Weights of a small GPT-style language model, trained from scratch on English Wikipedia.
Training: a variant of SOAP for these matrices, 158M tokens.
Each number is 128 + 32 x the weight over its row's rms, rounded and kept within 0 to 255. Layers, rows and columns count from 0. Numbers have three digits each. The size before them is the row's rms in percent of the matrix's.

# layer 7 MLP up, 256x64, rms 0.21, rows 149-255, columns 0-63
083:081108118123164091171149097161130115078120094160130122172180119106149061120123173127123100187105133147121082143152174199165116170132153095152133119137173187184089133114171142109156145164101168
080:100113126164114133114139182097107199121124126126138160068157152119106117136148168091104141116139134086049112100133108153116060144143131150102084050091096136146103123160073061189109117103121104
078:092147095102110174092107120199156189112096181095064135159156100107143171140144099190172066099136160133129151138152120081150125137120108118163142138123111121107167162179118095177185112136163148
111:082147122143090114190112161194127137140140145145146138121089146089182121101096112116100181149127182176095084107103149099110144131132103123111137103108188168124218119194090127094140080099098128
110:106157132104149175110070053113148187191104179201156095112104100085099100124118111140140142125129128100123082145132157082114119129077055163131069161087146165128151133143102103106097121132132132
114:064139117151091121089115111096126091114156134120137163127083151067167177127074096131100188148138141128152100128106115143095158167088095101118133132102133173045139177111098161051099122150167098
099:036167091141122172106168144145088138139094166153129105088169117143112150135182101186116115150174098102130164130108152116107180094108162139188110145169156176145121076141117165117132174130089173
108:148068116137150113181158116177184142098178147108133155164112147059117136147136092179137169145150188107105111186170076132132170165135085096167094133169188134132097103116134104097131111119088146
102:070065177148154094129101120159163127085164164160129124134136150151096103107069118133134115063142122129100099096127087129128154165136091178120104100065183161188145128125134150176146089161113065
095:088082141069142117143097142110124140154151091096128156101128159115080140189139125187095147097086192146149081137108128185106089143142115146099077112213126160177137110119110106149137184104118082
088:105107167232124128085091127132153160145155169157137103084146188119167101130149134163070138083122176177127109088136125109146190131127089107138175117121171113125135195128146148165146108105086113
073:168089136201128170114156149120131092113137178129154140104150124174097101089172131142075150120119129126122114232149158065149079100144145150109091090160075129062119147148109115173135132140143155
091:035141114138138107103110097125156152103111100099161064083149099167117154135127128129100119064116037115126166147104121130139115117121153185132148136144139143189145080091183145189109122085101140
081:157149103132190115088102148118144096072185126156152095085094185138151171158099105160057153167115115129120131144095133138158042166125118084136085163132115126113179149116133163182112111091128097
093:104111118202117159144148173119127160151147148125066120076109143169138179126114149152119117134093174142155065149140140142099127229144152101162154115170183110131101108125129105136154102134039119
097:105103087164188097075140127113131157098142127105068106141166078171149095066091061182113099057114053133130131132107112121105126156156110156123144145198142130118144143134125156128088141144125082
098:137125165141090045133146133125131044158130153139145129138179156166149138177083083148101178112141175157142155148135142112089186148112140074154104167164166120115109132170132081145081139139076093
094:152153160088161125159161090100104190108119138126107144176093134136164146104148165188127090180083081119101123100106165185121127078180162168158110162124127102150086168127142172111142138133134209
091:123080138100149145132158145145145130090151100077123117154153125125145200103068093193139138117109136091154182062198129146131090175169140184135148120073123100092139093184090129134165106124144139
080:102051119180096150169169157103141115148113076093129153142143154153133121111076078142101113135073147130180086135120114231170111141090119135130124085115122136139108163102105090073108164112128086
090:128160094077117121158074154111154124130164089221195118076143079085109111131114131095152142106098109146117119168101093087135111157060082142117153175131128161162098140130093090138140169087103143
094:150130111117105162178066140110138136110133164121182132069132146160172141153108164132168077138080127132093142123179116118116174146102070159129149150091102205126163075094146171115077119169095168
086:142170125124136108109092161102115098090136123154113137116209049144176072074081102146123113112113149131092177167133113111195089148112133130145157128107178152174145126119103138151165070069111155
106:077141134111150128176145147083178145120169195144189104147156116150131096188134102115102110193135099140164157130121164119146101105156137174117109173135162112108168186130163176091091115145137202
101:133162131121132148119088078142129108105170166127082112055136149127125131080099088179181096119124080124089107118154110147145098109070165086115135133180192136086149108162130109083103065110066131
115:056093054137113137124135129197127077097139110172156160186122185127151133165087101084139121073101149107126120140164113140109125132123144100119137104103129196099139155176126078160146187122083112
080:122106050161150187125180163132142106126146161145079124101180152168149167145167141162146146104174106141165173160159092127152079110115122146168127085155164132165115146114139074175142156163152193
109:105096124134099094132078109077165084149150124043123109150150096102148153142081056066130115104089111126200090088094127162135147140081149156117154099194143142109110137117137160138157161127139170
077:020143115075156153134120094145171078177117133115123101110150171105142097136141145137145068129112163147124134091132126118133056148139087136159116118107128072171144105172182076126072118164127150
089:103089093116175174143177101121120115089140068162158125153164094162101105081192152185160148194076124120105112133137125151153117108131072178122137167092174108100139145136123156108116164142157064
097:179134110167168094141140149130193171115143175083165147170144152078180119125082130141106097076088100126135176171164166158087169157110132172120111145150147154057114139133139147136079148171095133
087:035087126129140178095118133165137138202173116132131114142134165094098117157156084137088176167160148100120078126172148131133170139102070123131120144180142145149124143101110110092041129144121162
102:121045121142078152175082116147144100119134113107153153179166095107124176122131081167175081141097132183105152161089150148069136135105128110137149096101099097156095159158090148098172096061124131
072:118104162152126117099079130100165100112151146123117142124166182163101070085164161174080125170119103163099170123118165160147179108096160122116119123102144135167151207205155124187132171155140149
084:123106125173169140109220107157188107138108110124149121143193147135198135163134102129109105153112137148131177132120143127153115144120122167126134173161171118078110182219127109189112135149168151
086:056153155122086127109065177107166105139101110084081106114117172115107130079107102091084131108094109050134083132137107122152120156093157116090101121130135109091095171104147128102144091039114126
109:059127096195036120072113109118095142137140130146087128198129122141108138117126150137107108095119177091165069136179163143163164145118129114125175132111144122121136155092146134208128117087087144
097:106103150130173181172119159087127064099142126119152167119112107183140171139146072153141070143153143122170151074131122168131137121081096123157094155162131187108092147135133091156177212150150124
120:060135157171111118117153094073150143112141110165159111111119179112125126127067140099095140091113165051158096134119109129114157186096066142101123088065154130102154143097093121100120105088061156
115:111152108144077125147102162084110134172138109118137094103121151113101118113096146136088117098065190102134122153071138148054102104105093170156096130077137174081128127203151101150127100106071077
094:107177084164167140102104097169142070092113153124123155115043146174137164134128110154092160127113126161151110139135106123084105163161154055111144157106111174086087178194100103170126115144158136
105:107168121177127141170151137204140074111130118099116128118177153108137101122122177087198161101109155165096088103060154129121145187098143194089154183107112144130141099144099135180151143123157144
107:124116186203094164087159131166126096126113153129082139098136147175149150130087069141148150129141102119212109101112110146133124129104115148070138124145087169124113033139091092118159084127146089
089:087176122078136127094157143062153095154112165118167121130135114154114091158121126138098153171079157033120185145152200154126097107096097112117059102101157147148145138145141133157099122101171155
086:087050116169122057115097130152079113151144104054097103085110094114097105111110104059202150136100145108113130186137120119192101109126094112125087114094099139084119146100124152131130139127100154
109:101102047091115056143173121148170110091175182134161155101112189100100106123065145166104099081105126105111122092094147143096154146137101109079146132126121115092117143125105126202127087126089145
102:129111140165093131169142164188151158135162117124122122166121132073134089099101093131110154071146144158121080095112156150130130154116193090141081162118149145114138166223138091106065085082143087
112:109149099200072121131061094177160176140112116085116149109165138143124118093096143190100127092124095120136061106107161121155185152089100121138160201126069146172137145129143096088109113132121123
115:041158131158122110177134113090158126142104175171100090169139149125151106103083113115101134118071134087162146046117116082082171138140143148085085104200147143117110115143111138086141128178136106
084:180113168099129132139149090111078090121168119112110152121131096097114166102074120152145103197152137149092088132087133184094128107096126208130145192070129135184152133119107119150067114176143143
105:067109159088140141158081091096126161108095154120171142115122063127144094120131097162129128094132128110204039084172164145086151112152082129126126143138046127151121112154131157170162155113144107
091:121166168104155159148130094182170150103133145164077165141159142132144149107143139140124084158118087148108126191108134097176166182086119100166123151133128103116184142087067114168082163180134198
099:125124158159185139093129156133151078125146163166132092143158083166112088122106128086102165099175105119158111141131125174186141147159114107146181201130122184122129215123087093160145171114171128
099:113177150147093160164119149134117129085155177169134141125158174180149160135142112130166084039167119108199132125097112122123081161153124154142073124188137169186174120126138154138155108151163163
080:129137189100092119113086161195171107132114095132159127135149148154138104133117160068182163136105108140180186139103058141162152148124139139169084081092153147110078134173124072158132157161104166
115:102141124160220113134112055129179138137165163191149127109113118149153071116105065124120119161115097073175145149156111181044132145131121164108158136156145107155188117114105131118124144148130139
112:132120112126100101112084147099118090135164165049147139152125193082202186116105102112121161094145107131109071067142161158099063135127150146103146163127171158136122171084112114083093132113152124
111:150136100127144127118134127182173208049120112127080138121126165089128162109095104114170123134149174133172138128136095189097137149067159137150126151070082153109088079135189095147110103104093121
104:115090123121128149163160111168156144162170143103180150130100165085123106128139077099111207124131120130156156095201098136132096211117154108127141140103154159162114146094066145147107145209103151
108:154063071167130109133161088076131094207108157095093154191143137147172111110162092193086160141140124097146155124137143112075175149165118149194152154130117170141146119159102139120113100116131112
105:134130144132140098131160091139151097085138142098145151169177154046133103163144114190147152108106156142139130146112105104144089163123096109151199083120103114107146141232056150113125145183122121
088:147154148123149108162122160197165186111149152189125127121232131171132124125137156083100176139139095104113120174168101103115126153128187088154091129116185147173142120120106131148170149092082118
111:136122149144148172141113078126147082062159160202094140104099152167112125100084113094148126098080129165111115123139143129186083080139136136128130112228165167082157112132088143148105107098118171
106:090028107097083145113102162141124134110137179095128101077125134091144163095111155144127131131105195118122138148098083108078148075126132155052113112122152133122120090085071081149175128093149131
119:104064099116159149162126104131172125099169131102175113165114123146132117121116070117132092132141107147182097097117116156122146238097156063133184147140162106081121193137076120102151126104106130
107:098160094157077097122083119080162121146128109154160164096121110162154161130185140091175136137070094188173100119131114127079116121099151133132114142147155145074139087195158095097124064139156071
080:125110129172156156110109149075122152102101117177136089091150114166184135158093121126143119144131186104112235116152168168120108117142060122176146125084202110126108122144105104158139110112157180
101:112098111146119102116101163151162203148119162127121119066135156139160121129139160132155142170133094076119070085156128146109158143103118089134091098096117195180182084145057125158095062131119161
087:134099137161104203121093121177106148114107172084105078176123064124139137128055132169150059182110117172129114106147104126138109154126106164174156146099081068134164158110127083123127085131128132
117:119146165183092130076113136123156155136135189115109156078135138085135100122119123123139161132121203107103119101182114155090150129166078175111153091109093162116143119188134116075147060083074089
100:104129114158086130123133176196085130107158136158140086098201111145096102165135113086116218155139196145096150114136170182127090132108148130082093117093142131172137095121074139149089110151142146
083:123121102135120125157091172144090102146186130103138146132108105095144148072180119103168130168143138038168178174128148067077126142095124173113104131207136158104155135130155074111117136115084148
103:125137064143098114110141128156128131131104116118127101057097148103090182082125140126114061098089117170151083120025129093135164109159149149078111165163088120110092104108143104159070102113112104
124:101098165150138142091062157082116114118134145139097144124129186052177202083115089171179137129150163151146108093160106124098168083115098179131067123153139170110096123170121140126138111168129119
081:148159126138123100177113110197112069145146134142127102119179153181134165123128125128105128200124151112117160159156203086122152153134095126061115067115115177113092132094172149126156067132091165
101:114059163189138203157114115167109144141119146161096142134149131144151158161134120109139138140079135149119091220037136133094106131156102103146123094127119123139137128130185121084135152044132141
115:110144161122108117075095100074168135098108149054176163176127138127106130122123049113121104124084161124111137122148138145078126156067150133138176157079136149220139129163135125094129119106163079
104:067113080142092156064209075175152126126174147151129138139152105120119099123100083105067136111191092135118122055122123124119112143147146107137165157160124191134108087156122120175099141086127139
098:086090120142094114075145124112128114212153141101101114086138164133122135177125160171103150115083081138120160140167135159122115119121198145174081107120165132169144168191140101124157101077092065
110:098132042119109117124119169108136141130099135184179132088153146177134137102128084144139062090107145177105070121167130147114122155085103112175161146118117181180148156119064103138159175118160094
114:111122173061118125158126104062140088117119121090112079141114129123172133128057095117145082092071124102127082138084143122125139126095178088203132119081132127093161103142126101170106067107154171
098:038132174157143120133112077119099110159104137120078123132114204091164144106091120138134136144125141145191130047139097105086134147080117083171164068125119194132103124165137107134117139144118099
108:127131128158081158082159152114114122078137134156111108070101105075188103163148126098134172173100118140105150148121128175094140144137141129112125151172144155102167106123085184181119133008131121
110:130111199183078173097113122101128107125151158133106130078107138149145144143101113101123141127167145101145135178099084142100117138093072195114128121092089130141200193143143077186131152099073145
093:105125113095122090106116100106115125155120177121125122147133114112162124071104130114115123152086139090192125158166155164180084120116207134129059076163090117108045165138116129112122113071113066
110:139127204162113182131146129161100094128145126166106144068189179182122162098117114250147115112124122139139099179163084117156145144154142119170108129159113139177133133158123120096128113153146125
110:141084077171128124088135110212138144119140138142086149111139111100136162137111113081117176093129182129115115173138132135061119147134147127181178197115044127079115095134126147143145096093141076
072:116103112142130143118118179144141097132108139148149137177181123173137116143141159142130162085135181137122209077125127139088158095158117154172072134147072162093087137107141127230105188134135099
099:118138135103110105073146097140131125089152141180121185107112144127133108126108120106131195167086099108132132136108155127111180081127122203079095188130102135099226076093090165130144130079130134
093:081133156145140135124139168106141123099143151155119144108127069125165082124172156128169061101107149167113107172126158141040104141120152186201158123132146088124162189120114127122084132150055149
110:127090187190125158153153147114171167119144169081114130116180144176110125129139129133089154089149128111146087129160052150099112101116150105189109113127109125176128176205155098169174164088137120
093:105108172114153136171149106069132128097114119155058156142135111151143095146137151125099098141071132130143127125156166162090126187119115124157130125163121119146166048092077116115060089124203193
091:135055089126170122104165157131142131121165121186172155147073123138110163161153082124114160115126180157117170206078086101143126132118118149181159140097098116097111155109144106185066141100145090
122:140153162154104147171151098179135083108173151115090136080124146127174133066105168108125213139155209171150107123111105137122174185133149126128153145129142145095127054127129106104107098181156134
108:076109107173138197154113146145143178115123131101102094155164100189174137118099139099111179112101070106136105089172170134098128138135120101144144087185140131111117188163180099113109160099075077
081:145122068128140163223129157097154115127120157174109108127142107176143131130151138161129156123163193094144108119129171156125085081135097161154120118162139171119136101047158130205174096124093112
082:137178106079174155106088157047113123066095130136144071135102086113207141167186140109126138170093092129111159092119046153167146111097132165138125134136150139118123119096151133115124122158107170
107:140119060135102154110136117085131094117140121063157152120132134112147149097110142028124184169107141141160068135088130126139137099135145125150130156115156133085150134112110126203088097113210069
081:128102079077137151142133195123234090121150158133114059111215150183127111148167105096125153131147157095126137110132165124158128087110133196118121116104125136130158153120175103155111136145148095
117:126135155136115142104172069122129138120141137091067080072098166143200103075121078182153086156170109109185087133122108133080148164178151120108149130189159152091120107149145072131131147122136146
107:108118142047149103157076204130139117107133144106164118094167151116144125158144063120114078070104138125144168117124122189169092132140096108132133126109141191161130102191161166173123137123067144
118:128168143185138134086153087171101128118183131092082155078147129158099113123138117183160121050145121098154088124099146133089146123126055169135084177191143136124160141108144112109138137128199096
115:108155114137111145108094089113090097101096137092092159121064133113172136091117140138090104108108195153157104058172109166070099148097143176129094169089124131112152186133121154086076074155149117
096:061156133128130097153134098123093160102144140140148154164134127084202122128090119130097172154170128140150087058119178147183113119148130111133125152142196131162183159172046158108083124109115141
091:140116112155118156165125093131144146159129157156131138105173169185139097114192166134109161154175162160119140107145104134133131186138060163168174134125209142158160119170205096165148110160133166
105:127138102136095130153151132110173150082135143043063127159146092146176182120114117153135135112100162142117178108197151161166142124168158113115097147186104085139105172076189128147136171140161149
111:089089129143124063123132135069088126175119202117154108116179126149122102143174134070096132110117108046157195138103132119137094074112159150141130173103117187191155142136169141113135134120118122